Weights of a small GPT-style language model, trained from scratch on English Wikipedia: width 96.
Each number is 500 + 40 x the weight over its row's rms, rounded and kept within 0 to 999. Layers, rows and columns count from 0. Numbers have three digits each. The size before them is the row's rms in percent of the matrix's.

# layer 11 MLP down (transposed), 384x96, rms 0.422, rows 260-332, columns 0-95
106:506524509479566565530422545463509482504521526455459549553566437485514482493570587471526484465546472499469546454426492425497418507513437495535503446477510520449459537482494468530505473501499522536461512508560532515515456477446512481494561494544470436437516569533452609520547487519517464491
105:418542504519407433505559443488452515497516496540493463563483551456536497515500561529500488532573525544483446550522512512466563542509500477527421496583518545480547538487485482451488555488457523491487469437482546422480552524493495591540458544485538449552499503457541522468440449533520513464
113:497432439558502522517504473477437536487503447500474529509508446511507563494466459460489474431470566445495469483503527517526518535482443420439436430453485542530576528429593488473495431509453493455496483489437477452532464486463496445546495491532458546529565455448490509507434504519571495467
082:522548567511461517502423480522425503525421432463493513487522490458471456460474456553537492488504525482494518503459429534449492495530489565513483494509521534480503480520537487510509456521467607493452503488440523521416505527471454550587543518532518449471570481465455562535525477621492446489
103:454473536496497459452407474554481457539463486503509425518469440442490498532559554473548467429471455501530519556531491444559499487461429518484498479424470509514516563513522515454482539485517457565506523520395453493521508546502501442533444462530554551478490502526480537443502518441535409514
104:486519489478523485448488584532466493459497503575505395530482453519535496512549434532523538573527508418524537521455495477450486488551549470553481601496474452499491497541502503428510469435493453519504445496488519470511533503469528518466598422553508420539448527459504490498560467482525494452
102:520489436473479494478473476492467402486473516502463514510480539406507539468526466386446537518493467525468525433493501540558462470512512572493501549485504486488494510540492457550476460575454432542481547524588517501431487572497529543524454499559497466469479476470478553500482446470398485536
095:425499562511463447503444434572493493499511475535484453425484572403527541417450510469485533483456529448550473478552472406457480469519506568538426479512511483546545595511538520464507478523560487533456459526483537539495469541564498485481507469493511465532515492478507491481487550472565506523
081:524502454466447557433492500406466525531475514418515496503465546516525488532520501456529479429438443470476480528480518521509525567565476570538436547508424471481514448562462486509490535530506450463507570492528490541448480487427539552557462504481492431514538486519480557550469511539482534412
091:530462482501486524491482451483491515516488523598504518439467455450532436461525562573526548428483490508543491468470428478543542496470490569538444515523447521528514493504535544477429432433500491492400491447520518512478453452492452511517535506474463576502511468519560462549496498463610541477
084:462543493564511504477459496525426513498479428540495497496505475494540472466402464522532544491488464561458472526563531383482545485517542505482490435554523383454535453551536441493538451484509526493539504442460502472449508478462441476493434518518513540479509568462481533521503454577497519480
114:529493608477524529503523467555502473474513479492458383455513515488537488553482516397466427529485548469526554518483471400420505496505465513524558450573562514475507555521448503497482489535530557531522467474437472523494511534517520527496485524406467486516518468469531488459499476435528511441
096:487482444479497555481521463573459522507473471497527465484524476474462527511526510474568529528432530468507531509506464517524468531509495530521548509497537472500509452555552516500559452523567490492583528536406527495483375462484460473518460481470535510568509472545535507379521540536523584581
081:535393495570592454536468490461616526508409538518476478461496536500542496493499442453460496503485550608489463456547553537502509492464520460484473497490460554471577461432522496533492483531521480515483521506452470508524527498507483518467511507439534495491605472522524501527504564531553507486
101:511528420456523540560508469415485577477508517582508464414419473451459476479548553451469517469468492569499524485421454465541529526519489533459520504533545466441561512532462462517556506447483488509521530546508526492432491483458497477452497469466457576545504497535458495512499586539532487541
102:513526466472475522482602457558460374499521472509482491475503445448548514518529571444486585496482424530539427512469539458465467556526492524510524497529421473534529534460482436531440545455495522503486533486524572443516476516464486488557560567490538528548539559509479489529496501525504486476
104:479520520556492536533467472559556463488610544490451501540564441497471432416523533489520518450504459563589499495491458529499529467468421476455413448522521578494499525413528546473494510503486479537502506496483529532501498498501535509561460484564479504447506500492445502489538420501574471479
107:477533516548558509519442576513503549502538552488458515464496547445467518543495606466523532587543475534499511528451456478554479457526491525437499559502430537560479429454492563514527492551477441517501467486435551510489464506493520517511535476496467476500573427476574527504461474466567463449
105:500489472541500585510445489472510528519540519544413466499453558461478460531553514577559518475498475529537442402506528456446552519483475613505501504422509526478503530567485484533486521500535555554505518474460550462525476456518581566487464401503521501561550491503468510478514489487490484476
098:502556434524506527542493581580494513499516464495546481450505466495436486536511563432562433507478567556554529512488503504454529471474520507460508523435466428446545479461516459540491474442405553491476551546461522539449515472512490434479466488518460531454451472463541469466569481452509446527
114:462483496498533528493486481571538494484500489489489437412513486510495565510475504440494546551447559570444510462480468540548472485500553551440553539522451530507513431513536513486542465510552482454381532507403506519495456529458430506473539457515499446536489452497467538490546515472513526398
099:502479473537504564504545545444504459528477498521468454499550494455561538497509550589415486463488536515502504520483515420489462529487550520442542437530427528572514481408499553490465453540440431482469443469530519489544472447498531555553467572504538516471459452500472514491524532517428464537
081:500468482509513490472462442505489484572466405551514459476494516462510470534496498524493539438504559590465447557547469468506549508451519440469416466478484506504582494397496556505410540506510495487453488541439455547471527455492526497496508460436513535475507478515496488564511547486565504415
100:498547527486491495483530523421459509511538506498500473434525539505434469520512497524517534547524493414524398489488476497504531538500419484515523483520480472457437552473448459443571474508500440452612455492499511533556503533462492526497488518536542466520559564460599488484523484463479504609
092:473473496557469531479440502508464551470489520475539463523515533482514451493459530530522441504563492536469450579471472450493495494500445517450531530559527524572487519457491583530493426473501526504501480566434558539528532615443536502497441522500432468408437460459500449469490515527482435511
114:532580493463487516479423510504588405484474471514437490512520516546530498498527413440499439437471539603484549466430488440530495521482523507492485474506509418477530493501568455499483499566465485602479481464527570512447459470544472558490466476489523534555539498480545488480489485483515503510
100:497470466543458499445571562522566496517541550449488539523518493572526536446473490453436455470514492497494526495577448414507429490444498537502546485457494470505510528535460481455443459489432402496477470429501543515467532506488451494510523568506555452524511539471417484530512554461480555534
104:578576499516446566478460546529485540495431460480520491514560514430550532504583470527573558513504493577453480547474518405497512502481574514474518447449543512532573508527457448533504535517484552500467489491551532471501535479472520414515507457552539493496516470561538550519497498520471514566
095:549523571508534455511490437533444513530496516460496417484411565459538453516506500589550528488457454518465471430540550506473521479501420532534503549504532501558488542524439518490475497497543475496503451499532537489499501443464477450471570479514548523517426461519418482574522467507567433497
098:555478522532502444491457453500484589523482575530534471523487464479476481520451463479536474424530473539512468387449551462499482535598503474478584524462507522538467434505493423538524560448497447540485551466463468499475487511516448508481458477451400509494522529508516571490480499488515552534
098:559459552470453495443444501500449519595476453519442496495556530569529495513558501575523476521458455439442539419524533489525487487538487561416553491542506529501507453513438500544508506533457558490485460501441454507445555462496450479515507481529535532591524502428505480516501521496479500425
095:547496471513528529468428481551493455445439507548482472530548512464528484471553485519479580584515468498454535520428432537457439455504499441522481428509471544460530434449457455528497493547520531497460546500514460595485450494487473499485494466529539511497460441566548551484510560510469489588
098:413540493582485572473426525576493533534563464553487413473517507444496457533498479494596489522497513532515487487504512476463509461471513495507425520469501481575530517429532480447482507488505459392481504531437505496477486491472495483494437478499452479474420406513536486485509502477526449434
096:530515541503506471471579495437488575499426469464516482439452513492522472567431524463522495439502517532466520480534609460531481496486532534549598505497478422538514508525481477441508503446532498496482518459529533543436441494523467503484436471516509471586506438522490541522474539567517588480
102:487466455504500558453485431454494589534555497484499510460581478410484510549542454490548560521459453629445515484431489489484496546415537490449423506526455581471523452476493520514464514466495465478477522508510545517452584487475511505507510517524458521450537479494498453535533475500534494504
101:466565483539574597498513500530444431438529524474430538515510526455490460487467483497505410485505522431541449497542481506566488455488525479544530496472501493480526591547529487523544510536524465531544488511537500437464427556505472503508574486578466521534445438534479561478535508500441550520
096:502524478471498486518496540538494494473457468491476486488471472471405536550477417527522495485475544448504494514522503451537516469517455554521516499447502475556486522421459488546556589503496449400521530547529539546469435579424524539514466564588503560532510525508514465533531460524448521581
101:497448478497490553538472481479543387466524502499455400505573506554505537530530476518491435498472519545443451492501406551516486490475440464480537507423488491529502518574432473420489419533456502481516543472469494502475483527516545510477534480481540500522472508443583432505455536452524477538
104:445501526551511519547448549503425563498446472576447517501521472506500520515593503488558537516505511445512501480546478520411510480455433466465469467516514517459511423510451584482520543508584516464546520552441482527571510422457493440501448502503509460427488522474511539508448481539514468532
097:489558535416486473581499560484490460433555508562470457551500533518485492509505578535489561519527483500528453499447525497510493509471485548583394456483514524495458522466535516464508460495540464592505531486511484408519523521477452502539547541492524465519529474497515504503555453422547524403
105:470576544472528510500531535538540551469596474476511539495555490492520482426471444433491552524456545508536497455414500457518447523487496515548493527502517564504500415499479513498498523485510508455581512522456445579592517497499548449569545422545506477464469498545493493525535448505553541466
103:455540508476546577505488482514463542543560495540567514518464444509490486542559528459503482552538463475525485485501471446442556450473507443442487414524498534522580558454536542434560490500508584480490576524462522471545480550522494488512517470547505451486409482537530564432546518496532498469
098:581528500536520511520463513548497503447487453506535486463460474472411430418530455629494479468547440534538458508506506499533459489439520469510497521535525501513476496523505449501487483457461517523464440444514497524509503506553449519542515553477559597435581536537494540539544470547517483563
105:480495529526477481502480469506519526515447471488467480510497576518539496432489467561456469549486515435533527466525496433581480522486529551444484547442546514455500432596455490518548483546424572580467510471495504501475455443555454517484410459454492522513557446467553495476507472538561525462
097:502490556479491593508589425464496477563503466463509482567445542487525410476521584575517483493454477534463447576471520515465551513542501480539473536488511467462572513539472489553436507537389495532480512454456535482551555501520507525531488548488501489488522502490501582505542499478459501464
089:465456527551582456528510431520551508522535473531496497538587399515491533533429493509513494537491520519474517436458407530533528496408522531479477461509477507483564521481475465525444453497570509472463528508501500524535524453521538432475523614526504505486458399499487459518462492494542464498
106:483451528472463515509508492536475587488491518465467446510549503525452469529465510499499458584511499482457467435449492542538416533435583454504521492533452508541529574536388469487514475470462557535490430412530465556539558513492482441519498511528483519498533489493475538416462488531560522502
100:502547472452495540483479525606463492470532418511535467474461510500483526460496455462486542418484471464521433486549560518489503510477473505524494456520502422526541572540477455479566562550499494461523511490473480469547526540547479513453424518485554560570488478550454451506504565459581519575
109:494565413512552434520519471483478415500560556438547555501518518563503500541420553435562495510507495440554480523485518537510514498414444494452491467492453494504555498522482477551515503513535514514502473505494480515431480500498494530548465527498518525451451468551523457453483466604538527400
100:512464511577497582526506512552424539517428520434511506519519420505592544509557522523487544488485480518499466535493474472573548413561503569460536460539474526496510517440405557479491515508512480509471571467461526484484500469470443546548525532463444492483462435456499537552488527514508523460
097:551458462399474494526484478508473426521487498523529543491488430522550517498385478502490534464426479489495420491532558506540546505467523507479528547540552594482562503453491483552456571527514523540388558477513489534530490469503520434476447522518522529512537547507513496451541450498496533511
092:574383513503484489448490497604515570485519494462507518528448521543501483510549518511528552491521467473523546493544572548475447513469567545482437538461455502465484448392506522566478458497516440524517470547441494475411482472468545520478481491536527524513520452449471506571477495461507473483
104:474416500466536543454509490471466518542519449456520446447537474465455480567501495483474446484513567397486582493455472492502567483566526533501471504532500524452461524500475439485467438467377540434545480481442447509462520493501526492537520514482500533525573463474538534484567539454470514512
097:541550476524431468461564518537548454452510429516500426482558515509558573476456449511511546456417467506521547573518534529473487468478516419568522538579413482557530535451483552515498492520530476535428484510495461532474479498484483550532514530501453487524458520438507538489514473553535552523
107:513504458432489558483472540544461538464437533522531458521494499515504553509496498465497570569492501473539504532434497494499489455561485518507551564532485444488506493518496439500441502567532494499444474461418570480523444469489404474553423498477466533538520578535508466452451484418570532544
094:570562533528534484513555508539449527460502481503472479521509566464490453504537387588445569545568520432552420550477493509454562465482492459525494521484550515516525494556553561533496544507498400431456481480480506510485458480479545503549482464518487499513477480479477564556482516517537543529
108:526506465456519552512528437508500437484500521579509479571442474495530524525508422505505447453548528526460506510520470478467431426491531448471516474556558456547505471555577541451517514484456542542507449543441519556532563489478465453517538552433534506525461581507492507496488498433522502592
092:417467520580467495545463451511486477474479465491457556576419537462521487509495455536504541401497518524533472477484539575489485438460445553479544489454489498500562452433522471478488539500481533464550529510454498540477533558500545506459456506480377458503487539549494534494478534571529491470
113:428517496494473488582532552478471482493580455486433539536561542527534471439569528513549504473548517541470468483448514503469516496564445486501477498465497511529527457520475555525478493453511417546508549477476530436502560397483541516523445485500486587569528536508531479510484485593514564505
095:436541520507509453510388515558487430521492471554495435495533383442459546481515459491590563523421449496519476480435497492532518491523539468450501433461485484463482441475471536478552491486471439521509473521513501489571520435527494425527485506531556542477431462487504488473480510497532504488
098:492531567464510515519494501451467433541527499529516455431544471408555475501547509461523488506506515562493571519515507517438493517496548452535509450455545500451535472574556543436500474475455528570514527407561449408505507487495453467493451523563517475476571484486546475431499531490480551489
106:513505574471494477569496461473491461526491477483439435480488446582512507487508533528560393511477515484485538504529451464482571507468479512539507519501479514530568536510468406546510495509483489477447423518496553548413460459563501532507460521495547529554537471594461562498537582511473497508
101:473567471479480514543560454486496481485445487557518520501525542535492507459556507418471544489404542479474522506514473468535507499425513525538483442489436491493536524586468485564546507509527502502513525608510495507567520485524529481542476508527453495499514485588488495551459480636544566487
098:452423488503458560533491475479470486501502495537537574500496558514521554479478454553462464536475492466549464569593419568486478512457588536541493548557528490550519491484492589456575548495461511504449531499444517518574502463488539463536507479510520527546429514490487482564444459516510468509
107:510494490452493479555496561490538432445519472490499485447581507477565455450506546514501614481454520481486465490502516451458486524559502473535530462540489503501577527459517432536487529405476525521561515506476461493534477491517489444460502510537547569536447590524528528536528482577497428565
097:451432543449546435539523486438570561497484429501462474480487443454448477512496553472447549417515535575479470439505536446521495484435487540484492436465460532491538496429493439446451507463533421527425517496515488529522486473464473508516526463466533499508485442518498521528575516521538441481
105:493528511383530553533480551447463479581545437505493508465515543463485521575499410508420492510538498540491447529469527433510467550449475567511512461447550515478487510546466517482436542536464582565490518453499513468506568538459538455520479503469503470494439457479450449530510507522496456511
096:502473502476493558553513523544495478454501415543480432508470479395500505529522557466471473470546421603526515466545517464471489519520489565441501505487474458606512481487505477472483499494508523441464495517458449439523515471505524472579483487455502583556574463466517501535496445502496414518
091:519451491509475490471469456544455529461534459468509473486528474517531470441462477484550500534517495447540445485469536597537488503488537460481471557522459480515478516553366591516432518561467475605495457539490471447517500604537475497450499540534465480478491538464496472424497477505507463500
097:534522459545444510519429488456509531562461383476492553504544496420562538532493521454472407479512505532457490532479458495500508512567488562532532441584590532524514561503519449508479449519477552477544520498512477569499551505495476464519466516500482522551524476534436549562536515555477493508
103:535521521534472512472552468507494426492475506462531496434530513438531473458516521519434513441559544498514465452497513464527480533521478569451496510505524502554571417482479429536482444420506445473596508542416515497484501469484558470420515488500483497464499376534472432501504525475498515536
106:527512547474507566497472451531601545478539561550591562501497564484506490458513519534438501449536435482456419537518461539380524548509495507550510495526423477522477462445427498486447436443508519496486465463528552500476503526499476498531513526496523508504502433527450500505536551514467480448
093:503488523528413538558452478540476484508446504537510542484525464491538479457484497583465447516492532398514502532500548463524417465461455504522563538496482544481514569593453533421538430564442494458555520512511462477544486511412491520551491554592495471518511515491507531482497514541501507502
# layer 11 MLP up, 384x96, rms 0.279, rows 261-332, columns 0-95
103:485508498503541466493513516523434565492527503496511397503441477517421567526496544443478482522512482548501497437491442547499441503530512478491487518551567548525503473416571470588526521586472558494589502486472459459476499535511533487432536470476507494394435516474547470506480498524474471512
116:502473472497563633473473527511461547447558535498477467526431533536440486551547458505574526489522458483497533402487514441520524483534529436544458510465486487538463517509594567484550463504480528496534533547434543487509472533489477506488472445520471503515526493467491474554552512454576528554
096:508480469465536538519472474450538562499547502528483470435489415516551515571515529492527551442499498496450474462481501537472539472498516507445430513458486465437496512461538504496538533452568498468590591481499416500510498522449491518509542497453461571579545540534550430442508461566478470527
111:486457466551557478505444496415459467474498513505523438503457563575509447501601479456530502484528416485521528510525445509500528529543514495463505458492519498511528506561494486498462483505516559547475490436459510491468440533515459443470457498511592583453439426445550570485480549438486509493
104:524547522479512473486562565515533538491460554483523480449592453499525542576532435490552535470531451493512513450491538458606533538487478485453499469372502456472489492570492567475472569433505448461521490492469498474484521451521439470576572530460484506485474536520502498508514515510469534519
098:459478484516470576507486534522468522515504501475530462490493488519512510476499507522463540525440506568550513499510523527549596514565485413419511545522489490555514530455477420568473413512411491534501515491497511567557439409504519458533496510475560437518518536433495503505469414518551530475
103:486453446493459452565451502516527530496548495532501500553519546497518578527565522535511460531498462476484516511459476574471552470531499403526432471473504502547552519458528434514545516531524545551464507427497555462450461546536516527492476518586467393405541514457538507495510501520523508450
084:529413481438445443453485502496480514490519519499553482465580523536489558465456571477372508456509508487515485489490499491499438557456528533492551415529497535456484501489485526447464403426539517579502491510493566413528526510513466520506540505557462491495538559514530468458499540515520520483
102:475491438470514514441568545509517509532522431486499495455440511551532513480462524488563534517489432509549515473438494555466475523563482476515452573527530488509492510470528547432454484520466496556528530458561489534506557454480475434488423489398500509521491448416511524479495557404526476433
090:488548518503541450457443467479502613536478558495498508513439508498597551534504454450480467539523530535463509537504474558453459483520521473513468409500588506517569502483488532514431503528538523497465490479398505503568480499469566523524473557523491418490487473512526410525547497466474488471
111:464499555450500507505520590565496486424464503458592524522506495556498497516566574471466517514467503412450559442520504477496546485498564518578448522506504467561539523504546487581477478518516534515484406484468554484530574493500486513517530473496442477521566498436465500475509531441498435489
097:521530546475565407425522606539483418502570501547561457533456494489579503496525454509499521508538499514535528461509454556542513418478509559527522551476573480438565486509514432528491525464540466533459517525490512509522513524456428566513496480446458491508517550497452491471528492541541478480
083:487596524465415557495434481505359514496570407492448500520520481525483534463495499486547521458449420459527473450456515490461518507554481534497514482498533489498414534560452490430508495450487488525520479459574478461483470473512475507550530463524533461498449500523505487479429507483447470498
105:534456452483480496569494507471480473513595528515539532552456512446513558521498504496450490495518516495404499448505467439470424579512442475447510463505536423421530531548561513502519538488531511533503437496530445483499518527450443481439540523433512566548509477516483426482457440520472513449
100:443481500497456474492516470483495448416486498491484448486477523449507469463415532520521530512597484480512476521508523486451443576609522429513472515550506489484500452513406460482558474530473450484515494571477487460554438588507492510545517550462506578479505485476535489481513505528553521589
103:499477443438514517510478424501485465477482463500459454439529528511499455569499491505508485515466515528508460450558540601455547475553519442518526451508478615502504587516617506440528545485561541523501524493567545500504454534539475503479500488512508485535524478511499481443454491426522561552
111:512509508444536454452494518534460442440532528499444487543521472482536523424525570556569405492558500480424478552484525529510497478510502471498452379541523514512540465524586453478468471478520500580554493554515500462553505506588500508545510442518573479478454527531527457487506492519497507484
100:521485492481508484489411527443507498492546551459500471423454491511454481504537469468523497468448527513450587464617474496531492493519506557491561497521546544406454497525455530483448466507561445467509486552509467516442486538494502519451556464489484510577475504575586518479470518545453428493
097:536439452503435449501509534578506482532586501523518476461512520494481582502490494563543486542450476535492499494472453524447469449551535486452510429479490501533487460471523502517519488426555467564495602521527514479523507536559511484460455445439565536539496541529508465488475470372466467531
109:523485436488451533537542506444529476554503495462507447434539530471515462521464491454545509441560510487497613487508509531478490493568580541489481514432495518558409483444490489452482501472491515565531588504508548478522531526466496551470506504449478529576540539474598438487539454483488487536
097:506452525485545536480485536487571474416526497526558498561507488476552560533519509486448549487475475467487527566435498494452473515517547463493482546606522517407467530434483487536488494477531562557505514536521517521557533481544484539480515532579452495435437540503450446438478520513494436570
074:519564515474424604467505436509420457525460368502517513538505494479544415523466473527488520508577487497440497497494443486513470500532519507461478475547562435471525559474443512531445495457516539532517529501448529497468525471530485523527535566474525531502508506543513527463464519553449549426
090:458492515527560468531508492468517480518474538555566523486444569493469442448472477529484530455501533569474498441488515453500595588511514460472476436502533464533575519477567487498519508511517482521484508494483629495550485566481497529467526499458541491464569560466510527516554485497497616483
089:499495506451501489549488558578546532528478525457544501490552499530474516488459555450493501508490535534496544446531531499472492549524602565531556516459501406538450454471451524519482489560460496574541559402451434552524488496566508528432524554526524538528499528530480492461579471487486533509
112:571487521440478558534580530509479548500542545483466493535476519533475475477558472528497454474427507507559539554502469420457529486546559447496478455472558491560517448471575503448476520546482495608557535498478545513439493488473531454522487397509480518563512507472480473491538483430502524530
099:548494460539495496490494460519477455509461489529577519529538491514460459557492504498476535546466539523467570511486490477494484475531539531424555587524600520582455461440421480502557536507565526547549470507573510512565494466503499402509430555477445520516528498547523494424498489490510457496
111:468484467564521558534539532479530509411509484483494499541466498450589563480573564444543483480434518521533475451465551442554468511594533538423513490479502435538527506537526473466527494468473530432480507484540541485540489496564599499507537536460542494455473518492571504474528514505480441487
099:427556504538520461491453429492437488453560476531546522497517512443520503539492479490465590506517557477456470545475568510557488488444451433484542523474544498466527535535505536528553482483435510491498467538543487447480496496548531537488519613484512495444493495561487474434533598517576465470
091:576556573500569568507427499589538535444419507480498513465464538475484524483529537536465567548437481452501529476532473569537546537528486453440507607554523491410528504534515530501510464512545548492503492490444586499466542476500503498507445502545462517490545494521500525517482553498518493501
100:487511487516478543458506438583487419537528537464470525466481471514584509483452451522459478529517439473507467550566567445519512531426551520456558449465514536433528514552454518506536504482518495514461487453561526495473500526440435510497584457440434556500437529547501450492450506514496498556
102:519526520446573519508511514474508558373484513467488568549527508451511470457473514473464479534538535488466572496486476428567463503473560502572493465455498544508487506547482461545480424493429494480498486426532551485533507475529495528464453504468572505521455495471563572502462483560526440430
102:541553530554489469448473517488503509491520425470481459507466468534443483515505488464561525476435534471462493530488465409428527527533488484494459526459450556540500524481582521586588525514561508451485542538534523424526499566520499521493436463524547494488476464518460463438500527456391480479
083:512420402505581515535398441550521529528469546541500520494487469497493530477495529480479486546479510474456434496454496549489519558491480484483468540530567526454509520465539491536474477508434551540520501547556499477552526486470522383552498528500555518443517617490506481481533505466488431508
098:523501338500414463456556530459469457576503566500523546464537486501496453545485524512485501498479471472456525501508492556460518539548547478480472456524443527469495464471537521491531507483524524511497485469494458554490571566527445465484525460426415460489471460470472550464524457487522583499
099:518560499458494527490549519516469547495540461456463472573525528513550494569495485530437614534418525563449585495480604568505491486461522530553486499569503454471521474514478548499419467462524472524595544533530473535480582438504456484523517504470503537483514517486515492509505505505518531493
093:539535480572511534510539403496494458469575455513578458550445526531496552538496479520505534496482482547523464475458489506528522501513526469445513451378490531542486441485524492531539475504504455481477477515576477440480478504499472502564460571495484489525593521485489539432599535447527486546
095:554487507520512530438494545406505480518429439501466553559547497535475587490479501464530515505504444496479426538462454496455504534543548515508489500474486475554469502515526474469548522546481482448602534541456526531480462554611467508574497547476505506528526551441518536427476523440482462518
108:444515470439487477472473497441513490554500506555574523516498386497489513497517503505487520538503475536491512516488509585477529520386474456564489486441483488450523428555534474564527466530524550490473531519545510480492481541518544503602545523503536593457511500516476528459453555533470543583
089:501519537483445468546454518572499450464475581465494504462492511551518416494489495483501437573507519531504450448513574511498521562524495458556484536513498528540502479519554475471541535569474486549447568546511555430565514526465429521391455517511421477559456495464490489504482500490445476474
097:451544465519498447379561479504453504501507453419546473487487509593521490513441429488470545497454511501522479485518431519471453591479521466479538492464498529473484465488495499508534457516446621532521498485468447460434533570464514468505562503545512511460493415496509529515481508557483516529
097:569507526493525485504510500505529471498498410541525511590526462431554486472527525464522508495566570430499458535522448491489504478498502479413506482522538609480458511452540491443502471522487576466451465527512548441492502506452482548494526558471538446521508638477525466538493527481521469464
102:492471492510455508470522538497494484508526572444545479471505447505470499564485523468498534442589577498479587494575444482497492536452554526495501475449461506522454382547505487495420478527518514534594526481598487506491516584553499496557491527519528531540528497495452443499555460527522505510
105:429513498567448533487476451479551453486462584515536526544521473506463502535490507496515515508577491522486495450513489476543493580545513557436550525510543420478476532542520551421519515512477550520531499516526480515580579510477589553429534522501489468518472518468509517428482493450473393498
099:512477488479488552479533519540563522493497549489494466475454467514486491478477500554454521504460490399486590571491504531518400484461564428476517540506457544538497518550508503512469518492472481465501541466481522487509454543549499432501553544508507458562433578411510473574474537595484552522
088:522512507480504488504486528550550548525529479470521527491476537475484530457481495516520482562537492491481434519477486454417496468504473454495544487473493536480529451451477453530488431572481496502536549515449508526491461483446509414429544536494620442504397563487468507487468426426481602493
104:486453473473479491547513481548419485426511418485550471481507486556481488478489512529490403476512460432514482460565482560441543536494547527522550483496502473442506547519508449545505555505609497476503471474528549482467458479545533502413499509469461402510487446530494525479472586488509563492
103:478472467539573536475383474504482537489512493475558557489522449494497420515533501530440490499529524467602541482433460464475519530540594497571538508461501499550486501556507519440498465486475561438461480501543504513467468574452490511467508548443471519491552544496561504536533481441540531546
105:440522499606493522465529498518499513495484476502481584564580537467538476533464585499473485585510485514478545475521433487546486466485550535505433524536573461439524510564481469509467457463554507485556514531479588528532470587568531488504481517529535474531532539508479522497528557422498489471
108:520501478509535507506464431503525504508504474450508478578542473468442562524500492459552566587498529528504461540566531560477443476540471453482540434475517563476448492553518455538553514517488465543461541451573521507446491464539418443464496561554527498432520486509498561459582467539520522508
098:451601484525531508477450504498549460467472576576527474542568479534500445468520513443544457525512514505462468449482573504535489556529508481524567447497510483469499572491581530545492507497483501520498516507505473537506479521510501620462504488468467471490469498566523547474430528420574507581
087:514490480498460525480471502514454494414482567500483453521507461535509523484541533452421512572580510533505528401517489457534493592437538506516510439522454556504490509435540546450494509518534461543522493488481533383437477469476525426579463466493550471530494498519532532454474523469530506545
106:479494505475501486548449488470518458456481494508521484470482564471520506442430455468492473526492524428559523545523416495467570499506530429488513448556483556546486460494463563445413467443515523454527490533495516508428478480510496491543479481425475423551434536441569540509413482465541536495
090:526456448506441474502533565464523532498594458434552469462516542506528497515486533507483519512514485519488595528498437446370521536497532507488466510562448552440430508507503484462463517511562542476431461515472554414513527550495502503439529514473486441467482484512475483524447525522498460573
110:514574569499522443510449505497507494456459482505471568470467504522513490486444431486496475483540542527506520457490451448522584487513558423527485485513474489493505557479477552491524493591525510537493535572512419481478389496573522454493594525525452497465492493511489516542542570578511507553
095:542523443505505517498532514460466572420501519527563495532522539501456527467443386520512562531526525500499484473507479534518497524528661544465560441524511593510460517524541560482465441475504422499445505490526467464522472464504494476552539571512496526516533521478488537514536480491548485517
107:495445498521461563465430586540520457541509463485534528574418464486574543381543462529487476515464488481514495431471511525495517506480465518499506506511504535520545513531519452489508548495535476545481473560556588446494487532501470449468540438500490500514497527403553477547523535462465582482
089:590522467497526550532429496450535471471478506514552522446512414531516514480537538531524524470501446481495474505514509497519538488547482482506531482387496561424439484503458457445517489541535530475526439495596505523509442490489478536468474493421570492414555496475493532485558578487486442466
123:496452438501476435496528496473431549541575575526515467470460542501510512496499503552433457508588566549438474461547479505473505484574490515473442581502507465505535521506534521514518562512495584486486472443536551451495529530445503534494535516510502485504529529443443495512517399519446512587
100:519441474487471483466517448507563486466425522467495493456551563509491479486433494494544553510504430460575544502488456554442541497462556512575481585494503426436446490516539452488513527480509527480542525503523500508503504516436494495556518429508540481543512489539503495458509468419389476582
099:526531457513540488534512498473492463537513568512475534519407474539568451476455489466450402469492516461471507479588539510432514535479526473492480510510532484473499576472484474530433459544516528476527556401543512510555487513480430606521517541463466449518492529470467497503477483494586498427
099:423522482532504567500515566431504559516570508483476500490475470474414468523542525420418458535471493497485519453516460538511494546502469470435516529421521523546510469518499495434520415543579492509428502537496527491508491509487482523544470485545478487537529594585482535534579503481464454508
099:546452449420515484475465557470522467483427472516434517522460602521477493513525489483504420530513537508517519469552409508514501488495480522537521495535602492457546472489533464514530510501476472382537484539556538535517439606507520453492494532533487514483467542554466483508430518472458518532
107:454498444455455536459509508549510453584442508481539524551583565561515557460471466533496477505481415510445418470592567513492452521515555475518490524523528485555470487495483555566523566520567478490518536543516524486506500502499458493447514472475523565555461466481526499507435448551485550518
106:494479466486521534497464531577504397465527489412469550493523446549549478475531504413499435542469493443480474450565515482415485512533463560495498578492497490488515496507392451472511489523538551488510425504522466505449505475456547422552502504462539477430554502475505479490516475488474479559
091:575425548556589514522507500570597496486403536562547585468482547499548445471518494519467492509462526501489500556523499564463510559488489474484536558517461502505551470491545517532473485548505505460509511506445502513532484500521513583431516542489528488531540543557494524496479520583515573540
100:548589506504503500481488533519455552509557494489481539539443545524477557474519497446426524516537477536447500532490473494571589528513533483550411497465414513438461518574457534482513555509435459485461619488414467488490516479489511510504529480460501493497465458493523474480474501447472565458
111:433471478496492510461508441512479471534461420481532503504461547478529459438520427486485451425479497428538518397521555500460503484505454539479554509459558471581448486521555531482522495458563454507547491537505465452504469525525478481529500592436502506486534503531584420514535540470441516491
084:520416481477561465542498542476556531508444532501434517497481477504479498502489480447527445522429500588466514420501556491529554518515429459436434436483551483561543459471437424507552413548517493472448483526447491535512474521549476532530499449500500469481515516555471427474464472506531506476
101:459508472458492506522497520540461505488481517511558572490516565463533495494506570447506506523525452477513481488471470546425547471445538457424423495482613524462531472508505544464492500408447589462469442510475486452569552519518428474477546523431499485539466485515559444461464514474488510463
105:535506498526450614518514428513523447404569473531571495567461491511485506535513505486557511516539497523482467470495504508518465508493540467455480456485439467524463535516415510495512557399520579464512530480526475495572478535485576470505531475453472542456494543500552381486505495498506491495
105:474520455503509539571528454490471486553535505519507544446430562575498457475545519566492486550474533524557526535429518527473571519456500486415529511482472521505544516522487520465579543482537546561545518430544516496476496378502474539466452454512511506467549425530573533507469490485467503511
093:613519507499485463451504517568548499524538481467593566516496422514505519442510525537491463484600465466541503580456412530448519582530531487514472483499526505448518482446451454512577502481469489541500538535473411503467444524498464475525528471489493549511507502456473491507465545480495510564